From a checkpoint of a small transformer trained on Wikipedia.
Size: width 128, 2 heads of 64, MLP 320 SwiGLU.
Architecture: rotary positions, no biases in attention or MLP, normalized queries and keys.
Training: a variant of Muon for these matrices, 8582 steps.
Each number is 128 + 32 x the weight over its row's rms, rounded and kept within 0 to 255. Layers, rows and columns count from 0. Numbers have three digits each. The size before them is the row's rms in percent of the matrix's.

# up: layer 3 MLP up, 320x128, rms 0.187, rows 109-139, columns 64-127
# down: layer 3 MLP down (transposed), 320x128, rms 0.102, rows 109-139, columns 64-127
# gate: layer 3 MLP gate, 320x128, rms 0.183, rows 110-140, columns 64-127
up109 113:152120107152076140118147145160130174130187084092090111104093102167159153094081189145068104153168104148121125082161182118175128129135113079132142173144183137116136061150134162157073152109109081
down109 112:151080157136178104138098135120114131138085193192193116131150163092134089135162087084166164120072151083143127177157153116035145149090137155117116139128074072093151167128113080096151104151140165
gate110 045:160155145153121091116186103195120103090147093128148148150107105124143095139118197111099065079144098066133175122125126126088169135085042095170134132155157169132127164133123169164102116145177108
up110 040:136150175156117115122157135172129093094155112111177164182129111103136086140130169111065047081110097085137151130147122108092191129126052090176150137155173161162146146140121127193099068139174128
down110 040:097084111131121131163091116109158122128148153092115160120144164134174129168134058118149173128151134166087077122128127089150093098149186134148157098104072091166166074112149094080137172085178188
gate111 107:124134126126130121115117132158107122125203106135103131149096122131150133142075114114105101118173150137114102107129125159187163078128157064095210141120116137101093137156180184149123122120114105
up111 103:086178101136141153129170123111122195162101097141116109120131138116084140101156098141102203121049100096101139153133093103120115158185154150182005165125104126138156122078077077116100116168168135
down111 108:139134129104124124120127149160116168065161176137104124148141104127151116116143144169116123096169139120155113021134109175115143108107124074081195078147107152123095140135192193112159126099173138
gate112 054:117147135118118168061156120147120082107129132158196165101131138058095153132206100151190174132108144111153125097152152111147094117136065144154105162091120198181095141076144111128105132088111171
up112 055:182173101101061114143168130135096139118122110132161094120075099118102150176202130125134138126059104125138094135127101122160083104096091113157171117124173182198172096103111153121100163076082166
down112 057:066057100128168170151151134118138128109120158070102144070128168114158089104051120083129164110178133154142156120098113116105178142152164160103116135165126123160146177206154088118180113134106093
gate113 081:147100108113118132136054104172158129103070164156160148121150149053188091147090177126115051124144157123139057115085124112178168111074123177090165098115130156125123119160141060168107090136133091
up113 078:138155133144087120127094116121130175083176146158116119163202142115130139112156072141119093125086133139170143126100160140172089135129158129148059128154129167071154148124125152164136164101046115
down113 090:115110144056142135129137124161147121143126155148144136117129174159119143140134119076111103130155137146120046080101174136097126137095106117159149153146087135132150098160135099123085143149118164
gate114 095:120132141112129088153145131123145107128132092087131104135106086176155079089118198164134197179154128073097136151069099047122116119116077137131066165079119097144149102140137089109112125194164176
up114 088:144087176152112165089117156162134101135145154193162166053175079062137185156118090109101060101101116162097118097170133218145144159181148119124189090143121149115119137122175163137161189086075079
down114 097:130151095144121098088087133091124101096114137090120113172090126153132150135126187156167200171157148111139099156164132067149134127094154123128103181079115107117157093171113096121142113217043144
gate115 116:120131112154185120177125137126136153055073086168128196126113071099126113095154133150048214159118130135123148174091116140122130135128117120122127119152121101104162122148099133118109178083082199
up115 107:153147122155091128078127117163124166148140167058176114123099116100110142121173176096178078105122126142124177069185103087155136120067090102099161146112141148115113127138156106146087153133152064
down115 118:112109123128167132075170116118174140091103083209108061151098136146153121136085169125054115150195153123166132201164116108115105103162183091176104130128149112151081162153181146144114110167167129
gate116 119:129111142126036154148081131110135192153107184160126127150180143127102151088110144092129167116164126165150098180082143113113193162111145124131133124098096137167072129105101113079174187109158156
up116 123:140128112173117180081085149107122121126087179145048170150141151119117163121129157113172107171196184184097142142148106069132118140106106160144108151111124090154055175105113107127109085100137094
down116 109:122132141094164100114161102171123159154167077101219092092119090073133151166143070149121163147071058068152100137156093167150118126152142128126153134141147178155203096160147130121144129106140153
gate117 139:118146135098184143147063105180143085142145155082094142119100112123060109143125105086075142125085089193089128131110117111075163163131138135068126107119147088117151155103159149160141157119148140
up117 122:121139117117211114143067107177142066138147128072079131128136102148066099130099094081097138129088127199112106145123121112078151182129112139089154111131137092114129175100140141159128165108140140
down117 129:111127105159036120137151133100086110126138138139174093144151123153184128123132168144140081110178152074159148137132117154154095080166110146189105182156040151087139078136141100106150085155151128
gate118 083:093069115104081157135105143126107120187197170062146133147145179167094095164100204114123168089098103126136127091105127115065136082117147155084106141141081148132093136145141135129128138123121100
up118 082:076087117144124113107090155114084164141153149065115138174123140152152115153108153143137164098088077098127136108101126091078139089088125174101153162119048165121113116143122159141136131084113105
down118 090:183167166110133117124167105156132116082089122163178142077129094118127089094176082138148102160153168149140115170097123143205116158153115095156098117110198120126143142102150085139132116159094154
gate119 103:114134117147090140132155155130129166120157139085172148147078164047161131166113091182133113150097138075083134105161097107133106164115120083103162112077142094132148102146121136166161105112128219
up119 092:140119136132162102086129091169156116147103147159062102136143088186101139141152160092119145116159146166164064098059151145084144099160141130134090171142150167100134147108133125127070143152154102
down119 099:138149085163153159107166171093090089091083094124205155128102130058125164158130087123126121145076127159128132076112127119125136177096145105136171078100141082077165136165119145128167135075153164
gate120 107:148155144091078146110164099135162103121154116098143126092090101129167123185140131125145153100167122117145151094139164149169165153101084168083255116157133124127131110136156140127142113134103088
up120 119:133056180100123139108108133129088134110113092087128142106147143172141128145127211125135111102148136127181056075072183093096132098158150127103113147172167142115120216160111096174138144138119146
down120 105:148194094149141113114149129145210109154088132147116158129117105122133198140129091141107124160134116135133186109123161182153093183049109168147138092069110115152186087121155154080097136152154127
gate121 107:108143130127101158090169168131111089122135087147108087065123122146110170115201128149227173143102124109117139158117114061164159157095143165107120109145103167133138141078083158111156085113087139
up121 109:144057112117114099127110125129143174116146195054120113161120133113206128108069105145145092139205126140137079137114153186046112147114106137090075120143191145138104125139166110167102210127164110
down121 102:140166098101129107165100126102167125098130116157146155109120157147066140184182146098104158098069101067134127105136151116194138116162152115195163117127105127140148146083106150096189048193155141
gate122 097:141083160228148153110092163118104082133152134150131078097126166103103157086131116103102145141167137124136154171149132133103116099158133097082086164128100120121126134095088158105113124169093095
up122 125:120093130169130146123147134135084140097151116166171191109079136121069164106156050108130130169134151138115153181153143105042128155108119083100099148084069127116116144123102139139112111153069137
down122 105:141173102107099109116114131115169122158095145061110067149185123116196176140096181134148124090125097130083109077150142160191107095163129154161169109174177105095161125104134096106139124133057165
gate123 099:111145077078151120103068160119117098172117167122086190125142108165070085131136081171127182125107164128165172156111147163141121138112174128112081064191120118170151090123108143177139168094127140
up123 094:096118118144172139083106132153126150124140200119116212117104097158122055132148080100160129119134128132123146134084136125161123162097115183106159081192127156149130139127075117199119134109097133
down123 114:246191131127130138156102108151138145145108120096125107137075141065111098186142153173114083140128154093150122101087137119096168163117130115094084077142133126112173112129155187119131144144072164
gate124 124:182099156104166118123206125134127116071127099114146110116039073169186143159173137139220090126118117109114092113162121171112103144111078153054162120131196137138146153104128114162144154158139096
up124 102:090143117099066125170080113102119139122113144097140115116147134064065141120108130134104112090109139225187154132121157125115122125141128103093088126145080113102143124133116141132177138107071177
down124 113:178164112164136089115109160124159190118188133191162128158091127128213100115129097151171137072084116118152104140155165101097191122090142149169136087147134141130154117121132127191083138194099074
gate125 047:082230137127148182100130089058129113172145106095143070069093099149162105091131150142138220154121147174127116116096183102118114153103138163134076164152085065129083110119113154118099094119103149
up125 033:164072146186140100145167166185085107116028131208113229144120142104100156129146146175110111101128130101181162161128028165141173141186122103127152121101168127153141148189168098150182150122131142
down125 041:067218133111166141143123091062113129164151114104141065104134089181133142116098122111146195161129152187133088129161064114139154137092130125132093173156081041142118128060100146112075111130154135
gate126 115:156130110135189159159162139179197126118129097110085136084143132099159178099120142106165137140139093074134140107103102094100109116177100124078093118124136127161097217070163116107119119140139105
up126 111:147163092141160131157213113115139107138067135150131115098170145137151131153132150124142140139126116084169133139130125124145090091182133148115135171061121167153167200081147103157195132145101094
down126 115:114098128103101147111087110098077144155170108107186126132089145132092181080131168128117157143114165218109090114098122142120155148072148113132128058191171124126118090202102164125116150068145167
gate127 112:155112119113181141196184168082120111164098147186122152155141143109096144125129153187098148117216137149127104173159122160169145135172168170164080118098063103134169152108151113107136160118143150
up127 110:158127133127180156200142121140086134102123088049140162103106134109167125144142158142111119087126178138113155098126101098108047152126096111074173126156110155135201195096164063191115115178136135
down127 115:116188131179119124127144128131134107159158112155113106156125121156165080181124142046096122130111152114067106135101158151098133097140067139158091094103200104153047078169115161107087125066096170
gate128 116:125132112129115097108140144157122130078121126045113111135163112083185123154142144159238098150107082160112111125083137136104134134106124165173097059117107155137155177137068108137107095117134217
up128 134:141065165150146096145111117148110118147119180089130143107159106080161123188170104164167120118103106168142134139096153147156144125116134166163063066113099140155081172167075141118091104142145227
down128 123:126180105119104145132104134094159132115139147193136106159104164164091132054127130091092175100095144068093132134113152118133119114144097078121181201159128147132161085085188102097159161143113060
gate129 121:148049132145093136100086123115080147097106156123205159172140175069141169153150091135147076102121135152101109124150160092035107161170156136107137137112084126114126064143179145095092131120161147
up129 107:157078158126056142126074122121069144111104159109214101171183169107115174133146119133141103104129146151116139146144144059058108150176154149078104147105060143117141090153156114086125150157144113
down129 112:102172102114157082113135142151183121168197146126057096066101069169160178093153170082103148140130145141152116092128181190185112131080096100145117103148171128076077172146123138130152103122151110
gate130 137:168074122120115118132214106098102152086164105147134151151108111147158111185148130145088114130177115094094149082129167161128120150120147134078178046156174134172153142129116161180095141159112164
up130 130:057142102115127128165057140157131131155055113105115127156153175117088158078118131123106153133104135159130119136100069122127171111123143151167071198123067107122115132139140059085146116078138110
down130 133:149140127147131105080189113134109133101147158206169142166141088126164122156153140118106085151155109084159156124143058118127138086120124143115123022137191125121110142078108149194107107151103134
gate131 108:181133128144043095131082075176145145139122134151137118164154137060171125152062095126123125125144134124070119129157151149161098157137143160134056135095063173145156137164103089140157118163134105
up131 098:183144150102083133120103107170158130154178106097103146167129116114199138150060126099084090124155099085081109116203111146118113133110175148129082158114071170116147127150092142150149134154128106
down131 103:066095141165176156117134157075102149133150186110108120118126101170074140079179191161174130145136111120168115139176147128123138138110112110123157088136195065150117125151182085106072160059156168
gate132 036:104138130118139119112082128136185142042127117174124115086192106121142164109119156096181147166137158123114144138162132061080099135197118084131173130140100171140096173107118133108109063163199089
up132 036:133127135112124135134103126127154150063135118180120100071191143135135180152114163109168163158127163110111124136160119095093078137215139100108158123151131207128096159092121135117140092166202076
down132 039:128108087126105111122150117135055084209150141110124110162074112115114175099148114165101107063126122141130130120147123151156151121092100168097111134102139066116169054170113126129185176110216160
gate133 054:135129180104174090059155128126163092116193145110112128146095129103160151173099128176111134151138118140176063141130102121146138111141108116098152148102173105146184141128119105172119086104188119
up133 050:161125156103111111074160123065090126121106117118143144154142200092183127201128151112156068119157133108155095114140123112147192122178097144051091162094134151098165131153127109204145212134118150
down133 058:167146092144084126164119108173158158091159135119127068112110139142159115112114126103148136155125036114135116135189171132119100124105172113134140139061072133060183038129128111127084083105122150
gate134 110:080129090125116125084060175141123160093134113088151146124116159137156125098120177109130141181089142109114127086084128117106164162050110131148073180059132103113171107172107159145130122134114063
up134 090:167139161130154137183195069138119095167099165171123121142144093113101132148124057141143109067156133151116145156182153123132119118212167147081159094196139169122067158102155103122126123128136186
down134 107:065112114104128124169081185116148062106120133107139171123125165141151144100095143148128139181123159110133154073178157125105144133042133151166097169050153072117176125155135160126135159143130092
gate135 135:148143127126199134096104111109119116079155156077094141137113132097131101140110138152126097095124135125110086128098132144093159139188129166105148084169162104112100152096114125149205109131164072
up135 137:105114171126111130152178136125136116150088117135127151123131115186137133077136118089125128131098172065154095124164147052130121136100093103143220163125117115123122116157116079159124087134150145
down135 131:120063116129107112143110174159173162126157206133113140148131113116131121145153192129152075162154114142181067142133152151145088159105118104102108143135129172113082209153075087128102086046137138
gate136 021:093156205113102090151152133140154098175136144093094142101135164144128103150157135121168168077143084151182171117141168168149142116098154153146131135145127119116134167123163155142093113178131106
up136 020:126097100157123110064063106118138146129175145137173120132091132142099150146149119128082121080144108136176129141136152081167090140103201128150140106126131106150196223128121098082120145144134120
down136 029:099156064092125161093079117095165176127117207071155136118096143086177151140062139165107157122101137141102159120138172106112173130081129131127116122140129165098158125198109132103161123107151091
gate137 040:204080149085144074063097096133143075169162103141133166149167079106074099152092133134092109056117068156187178151153104130154127134170128173152123154110118146120109112164173128138110149129156140
up137 042:108147104149071202142177127130113179086083160133059125115069133163161180087133111138147085192115130107083096119169161101127077132120119104141117068172162081108111130123090124137080117141127154
down137 045:096166108165126135128164090110119149136031144108173086114140141120092156152072171125117166152140114177155131132112124168108117094145146191093116140183144121098119179141099147093127089123128085
gate138 134:110114133120165129108122149154118133138116147124141149148129121128090079147112215121055159127138123104092117141151137166099139120155125172108040121114113123111114191099108147127135163139133188
up138 112:150121117164096114156122107086154158124113124137109101104126121133157163110133059155194122136092093158139129123120108105186120157092140089160171132151136152156165072142144123117106095086127072
down138 128:073096137124167135139106125140142150182099139134183138147120125136102171156084208111074098171145120084088095155124135155105096118134121153067064109124127132154062161128128121123110148147136164
gate139 100:134118135113130127119191077100131123082098123138188144111095169116130126130120130164162099136172097187101167129101155120077166125091073122115118085090180161155179092119105111097125164113156184
up139 127:124138178117174108064163085130114121086160152123168138129095131116121150135148136116147104109144149151160141085132110134120156136116088101166238085155162093122166124149119147154113150122155150
down139 113:100152157095159109139137069108100160104136075191142098110171160131108160112147109134193075133158069167162104152168132155106135131101111145143149125144169065138177088159134161125095094111146140
gate140 096:112137107152096100144111136102080097157104084128179134159075089105163073142193086181178120112050123222141139158167144120182135145133116153138075179177110130123106151105103093117113168116101146